Weights of a small GPT-style language model, trained from scratch on English Wikipedia.
Size: 19 layers, width 224, 4 heads of 64, MLP 896 GELU, vocabulary 8192, 15.8M parameters.
Architecture: LayerNorm before each block, learned and rotary positions, biases, untied embeddings, attention and MLP in parallel.
Training: a variant of Muon for these matrices, 308M tokens.
Each number is 128 + 32 x the weight over its row's rms, rounded and kept within 0 to 255. Layers, rows and columns count from 0. The size above them is the row's rms in percent of the matrix's.

# layer 16 attention output (transposed), 256x224, rms 0.106, rows 201-215, columns 0-111
size [100 115 110 110 106 103 102  92 101 111 110  98 106 102 111]
[[140 174 174 107 127  74 159 114 116  74 105 131 178  79 101  82 101 105 180 119 126  33 116 163 146 152 172 111 107 192 100 134 199 164 167 130 113 128 133 130 142 136 154 131 108 116 159 146  79 133 147  86 104 126 147 114 146 157  97 123 114 113 121 182 104  98  90 173 100 227 134  76 140 149 171 102 108 115  97 193 118 114 109  98 178 134 127 132 149 180 157 157 122 140 155 173  98  59 145 102 153 131 136 102 115 136  95 127 104 142  93 168]
 [181 105 154 183  73 216 117 140 154 132 150 158 132 115 122  93 111 184  38 133 128 147 110 130 159 171 162 192 129 106 162  86 136  96 169 102 135 134 159 128 165 131 116  70 131 114  99 123 128 123 133 139 132 162 128  91 138  55  92 162 101 126 182 160 205 140  94 110  92 207 128 127 117 138 108 132 151 127 162  44 170 117 145 108 135  86 147 147 130 151 143 164 115 110 120 145 152  53 158 141  81 138 158 179 123 138  73 100  86 110 139 112]
 [ 76 117 110 109 128 119 130 131 156 179 148  90 106  45 121 140 104 101 101 200 120  65 103 159 111 120  97 107 108  92 128  95  56 117 126  91  75 140 130  53 114 172 152 107 142 102 171 125 156 108 143  86 160 146 123 155 135 130 119 213 114  75 100 152 145 145  98 138 134 189  74 122 185 154 115 126 112 117  96 156 126 153 120 133 138 145 123 135 140 136 160 168 141 134 110 163 121 126 154 174 167 203 113 104 118 124 101 161  95 123 123 107]
 [151 136 104  60 131 156 138 121 150 167 131  98 140 168 135 173 190 169  40 102  91 109 139 130 151 151 159 132 140  89 132 142 152 140 195 127 132 142 148 124 212 106 131 161 169  99  86 105 158 119 138 101 163 168 104 152 170 122 216 184 173 112 103 164  88  63 121 140 121 131 180 149 148 143  78  76  97 128 140 122  75 180 132 128  98 203 104 103 125 135  86 149  76 145 187 140 130  44 135 122 128 169 148 113 130  79 109 130 139 116 108  99]
 [178 130 100 156  78 135 177 108 127  41 115 147 129 148 205 129 151 139 121 161 130 126 109  98 124 152 139  87 128 174 103  68 121  86 120 116 120 139 107 143 140 157 145 138 113 125 129 141  76 151 139 133 180 131 139 140 136  90 153 161 125 157 106 114 155  97 108 163 170  72 167  93  65  90 163  70 109  57 194 167 184 116 104 122  61 110 123 129 167 106 100 118 108 130 179 132 121 162 137 101 103 112 172 127  49 107  52  64 148 150 118 115]
 [116 176 148 152 149 186 133 158  98 132 134 119 167  93 145 179 117  83 222 142 138  76  79 140 101  85 150 139  98  68 100  98 118 103 183 117 125 135 188  93 108 150 180 171 164 107 132 126 142 192 150 167 130 183 109 144 127 119  95 158 125  99  79 145 137 130 113 177 120 212 153 156 157 106  83 145 106 105 113 163 112 164 209  97 110 129 121  99  88 157 100 102  64 153 133 118 148 134 176 124 162 123 117 150 158 103 118 115 121 119 210 111]
 [ 95 106 145 117 115 115  97 130 112  91 109 187 109 161  85 109 107 104 111 168 116  76 143 142  88 102 166 127 119 146 126 114 133 130 116  88 134 173 183  10 102 116 109 104 159  99 164 111 118 168  95 155  93 124 146 113  96  99 164 120  88 160 141 126 155 190  59  73 152 126 134 145 145  90 172 168 163 104 125 168 121 159 139 121 100 148 142 131 102 117 160 188 164 114 139 104 124  85 124 167 119 170  68 105 147 172 170  49 120 164 173  69]
 [ 83 104  73 127 123  72 149  79 127 163 117 150 124 175  67 117 111 121  39 143 119 145 121 120 122 123 137 139 132 138 132 163  96 132 138 143  75 176 202 154  84 127  62 125 130 135 123 175 163 167  78 154 105 145 110 111 117 110 114  88 127  39 156 129 182 126 136 102  94 115 123  96 186 135 117  90 145 147 100 176  94 163  82 172  97 109 140 101 111 106 157  94  67 119  87 120 116 137 141 127 145  86 105 135 174 167  96 139  78 107 149 138]
 [116 103 100 109  99 124 171  93 100 190 164 101 147 149 146  87 104  95  91 136 153  78 120 154 166 162 190 116 162 137 107 112  95 150 125 141 138 124 158 155 156 110 177  77 130 128 171 125 114 114 151  94  81 115  84 124 156 137  87 119  78  77 110  59 151  69 122  99 183  53 100 133 155 182 143 109 122  81 125 108 133 153 142 128 184 126 196 111 151 111 119 115 119 171 117 139  95 109 100 129 124 139  94  90 105  74 193 191 137 106 109 104]
 [ 78 106  82 103 103 165  90 120 118 114 120 138 124 124 143 120 175 116  49 108 127 144  98 111 187 144 201 144 132  68 134 132 101  71 112 123 106 134  88  97 118 144 135 201 147 171 131  73 159 172 136 128 184 120 101 104 172 110 177 138 155  99 149 115 216 134 116 180 112 166 123  91 102 146 175 140 137 196 205 122 140 119  84 130 125 113 163 100 163  65  69 124 124 165 119 123  96 121  73  99 100 144 147  96  85 122  79 127 141 141  94 155]
 [112 160 109 109 155 130 111 136 113  79 189 168 100 132 129  93 135  90  51  94 140 163 134 132 179 154 152 107 170 157 161 132 125 111  86 186 151 126 111  78 123 163 136  99 107 133 108 135 149 127 171 138 114  93 125 151 124 154 186 123 158 232 147  67  79 119 136 168  95 216 113  99 110 122 120  67  77 136 121  70 161  92 149 108  77 183 133 157 112 112 108 162 147 106 111 196  84 173 174 122 159 137  92  98 134  61  89 152  80 163 114 119]
 [ 94 157 195 141 235  83 107 133 169  68 127 153 101 109  95  91 165 174  67  74  96 144 145 156  60 143 142 172 108 165 138 127  95  89 160 120 167  96 151  78 106 112 126 172  81 140 132  82  93 101 144 120 144  78 136 148 111 204 128  89  97 116 117  97  88  78 162 127 119 171  79 123 121 136 115 190 128  98 135 120  90 100 154 141 144 138 111 138 127 146  85  97  85 116 141 138 141  99 159 134 112 144 106  89 187 116 114 110 120 102 148 122]
 [178  80 102 185 144 134 138 132 168 115 119 150 126  90 140 100 191 122 132 168 141 112 137 129 140 116 199 137 150 102 206 149 148 133 128 169 185 137  74 152 108 135 105 190 123 155 117  71 131 149 166 176 166  94 168 156  99 169 171 137 142  95 143 156 116 125 148 142  94  24 133 117 139 109  92 134  79 186 154  71 108 132 113 154 142 127 126 110 123 119 108  98 100  96  84  81 125  59 160 162 124 143 162  92 166 138 113 142 144 146  72 149]
 [ 90 129 136 158 123 108 141 102  82 105 152 183 126 126 125  91 110 140  64 146 130 108 142 153 115 136 135 135 100  91  74 105 164 140 114  68 100 127 131  80 115 133 148 164  39 169 134 131 107 162 129 128 139 114 135 142 166 122  96  70 136 147 155 133  80 147 181  92  98   0 106 150 141  86  86 103  83 160 127  86 130 108  78 124  87 129 136 120 156  90 115 115 116 136 133 165 153 111 113 105  84 144 141 154 114 153 118  93 113 110 129 171]
 [185 139 128 122 133 166 150  71 125 101  88 162 105 178 165 129 171 111  80 109 107 141 166 100 126 149 140  83  68 146 136 110 162 137 157 132 146 181 169 152 123 210 109 154 137 144  96 129 114  88  94  87 204 106 137 163 146 104 175 134 203 104 125  95 192 102  88 155  75  48  65 121 166 179 132 104 140 115 143  68 155  54 120 100 121 138  83 130 152 166 144 108 109 114 141 129 127 108 162 145 130 166 158 130 166  96 104 135 116 129 102 103]]
# layer 16 attention value, 256x224, rms 0.0679, rows 202-215, columns 0-111
size [ 96  98  91  96  94  92  96  98  93  97 100  95 101 109]
[[ 81  90  81 162 114 228 103 196 126 129 127 147 181  43 129 147 158 150 128 170 145 133  98 119 115 142 104  53  91 152 157 148 165 102 174 145 108 167 115  97 104 182 111 119  80  76 130 174 154 134 139 174 105 142 113 111 101  85  67 149 159  89 125 123 123  96 144 157 125 152  70 142 108 122 127 127 113 178  80 137 141 160 104  85 183 129 104 142 136 135 120 140  93 144 159 104 123 180 143 119 117 157  65 105 144 100 171 115  90 172 141 100]
 [128 126  78 101  76 186 105 121 164 118 136 126 165 154  93 145  96  80 136 146 152  81  95  65  91 141 115 145 112 130 139  74  72 133 147 115 103 136 127 136 110 135 147 158 116 129 202 134 115 131 171  85 137 128 173 112 130 191  96 189 125 107 139  91 159 112  94  75 105 155  60 149 124 169  96 113 152 178  86 128 129 161 109  68 129 160 156 149  92 191 189 181  99 155  94 117 175  84 187 148  73 135 158  71 120 133  68 143  91 147 157  99]
 [ 86 144  82  72 144 171 134 164 131 126 123 129 128 213 128 115 108 168 144 116 127  85 103 115 126 159  80 127 139 111 115 159 123 143 147 146 103  88 155 129 144 159 183 124 145 100  97 156 177  82 109  99 144 170 104 100 186 152 107 120 141 130 114  91 137 111 114 157 151 161 208 102 116 108 130 136 116 114 131 175  30 163 144 134  95 150 134  89 109  63 112 160 149 130 145 164 133 117 163 118 107 136 124  98 139 156 149 106 143 108 130  65]
 [132 111 112 100 142 128  97 143 129 109 122 165 187 120 144 118 126 145 132 127 151 111 124 174  94 122 148  93 124 136  84 149 127 179  68 133 136 103 141 160 130 105 162 128 135 112  69 113  77 122 197 153 122 137 176 125  69 138 140 181 112 124 129 113 135 129 144 107 152 135  54 143  90 115 115  94  59 121 141 150 113 142 107 192 132 118  99  99  96  66 147 121 106 139 159 141  83 148 122 135  98 130 117  70  81 109 130 106  97 119 151 104]
 [ 84 135 131 155  78 171  92 157 107 126  97 118 204 166 168 144 128 115 121  98 192 162 164  82 101 119 197 160  78  95 129 155 100  97 183 100 107 191 107 132  74 179 205 109 136 125 126 132 182 112  94 124  94 173 128 146 180 117 108 132 127 144  84  75 170 136 122 125 146 142 112 146 130 132 103 128 144 128 112  84 123 150 144 103 158 139 117  94  58 164 127 139  71 174 132 176 123 141 120 141 127 100  99 129 188  97 136 162 132  97 150 136]
 [ 62 111 165  99 123 180 175 110 158  95 142 120  91 133 128 143 104 126 112 158 107 112 106 110 103 104 142 116  96 142 177 106 181  95  89 157  72 169  83 146  79 131 100  70 158 105 142 137 117 151 126 130 129 120 127 118  87 190  83  83 114 135 139 162 129 148  94 149 116 144  88 167 173 120  99 219 154 162 112 100 150 161 128 145  97 158 144 145  77 144 141 134 143  27 160 182 160  91 174 106  67 120 125 121 113 161 153  72 126 118 122 131]
 [118 115 128 160 181 137 199 128 128 121 123 152 108 137 125 172 132 157 142 117 156 157 143 114 138  73 131 167 162 124  98 179 130 107 115 123  87 133 150 107 166 105  91 118 135 138 140 122  93 145 104  97 110 147 127 120 111  90  76 118 160 109 142 111 160  98 137 154  52 143 129  91 204 112 158 112 142 111 115 133 190 116  95 114  93 148 164 108 121 145 112  68  95 187 119 115 147  97 106 113 152 141  64 184  94 206 120 185  94 104  94 132]
 [132 132 102 129 149 112 169 130 174 130 160 107 180 159 113  96 114  83 125 187  83  95 117 125 150 216 154 115 136 126 103 140 142 158 163 135  87 111 104 160 131 105 117 145 203  96 108 121 132 125 157  95 138 110 117 153 148 129 112 131 119  73 218 131 105 118 124  91 112 135  32 123 129 161 151 134  88 120 116 147 117 122 142 172  77 102 101 166 124  99 136 117 100 163 173  85 140  79 143 152  97  98 130 154 124  85  74 138 150 158  90 112]
 [ 73 156  92 162 158 163 124 200  96 102 169 164 114 106 101 143 204 175 119 101 166 144 133 147 136 114 124  49 134 118 108  93 167 154 145 102 131  92  85 114 135  95 144 136 174 157  82  81 139 117 175 135 154 135 131 116 121 114 140 164 141  95  87 118 129 166 112 156 114 187  73 167 120 161 153 160 162 147 127 106 152 109 147 171  95 114 122 148  98 103 108 127 157  74 132 173  84 172 110  85 159 103 118 120  89 104  72  99 131 114 109  90]
 [140 119 147  99 170 164 144 139 136 145 157 194  97 135 115 137 138 107  89 157 101 186 135 123 137 140  72 156 112 134 189 117 128 108  71 159 160  86 147 123 152 129 161 137 207 164  71 138 114 154 149 105  88 127 176 127 116 122 193 145  97 148 111 129 109 149  89 196 101 136 110  89  99 118 140 102  98 138 122 189 102 126 130  97 156 152 171  81 201 184  98 158 161 114 153 171 152 224 112  77 178  95 128 130 109 136 106 100 185 107  95  67]
 [137 108 163 150 141 166 140 161 173 141 118 120 148 104 121 122 126 128 108 223 135 128 133 199 111 129 130 141 167 132 152 122  82 123 176  57 143 110 149 103 117  95 166 136 200 109 175 106  78  98 152 120 124 111 138 121 108 117 173  94 138 128 106  48 102 146 120  88 125 127 129 126 102 157 216 145 198  33 120 146 196 194 148 131 164 131 163  98 168 134 125 183 111 123  91 162 113 143 171 121 137 165 139 166 222 160 128 158 132 155  93 134]
 [173  77 105 186 192 110 184 106 153 114 137 132 139  96 173 104 152 120 142  93 206 102 135 111 137 111 122 211 116 106 165 149 143 140 128 119 131  70 133 135 131 116 147 154 112 108 132  97 133 133 139 123 109 133 197 143 149  66 116  90 115 144  91 165  90 175  65 150 168 109 127 104 120 129 131 131 154 130 102 110  75 168 120 114 118  87 173 173 151  60  95 132 152  99 111 172 127 119 107  91 156  45 143 141  73 182 101 159 133 148 132 113]
 [132  79 142 155 119  83  69 109  79 118 141 121  83 112 129 124 148 119 152 144 116 147 124 176 132 148 113  91 139  84 160 135 171 113 179  66 131 126 108 113 173 102  98 132 104 132 155 157 113 165 118  90 150  92 111 172 102 141  88  98 113  86 107 156 103 108  90 129  65  89 104  91 148  97 131 122 158 157 197 137 101 101 109 159 146 101 148 126 128 128  87 163 117 146 172 173 104 108 135  77 126 108 129  83  79 204  73 166  96 162 161 138]
 [189 147  99  86 142 173 181 105  70 132 123 128  90 118 106 134 165 156 139  85 114 111 219 127 144 164  97 113  76 130 177 133 127 112 127 120 110 134 170  81 174 100 119  79 137 163  96 133 156 121 131 207 178 109 174  77 145  66 133  98 135 139 145  42  71 111 115 114 126 108 102 153 165 185 110  95 131  60 194 116  94 113 157 121 122 148 123 164  82 113 114 117 152 147 110 178 135 127  97 155 158 173 139 115  70 153  91 144  75  82 175  85]]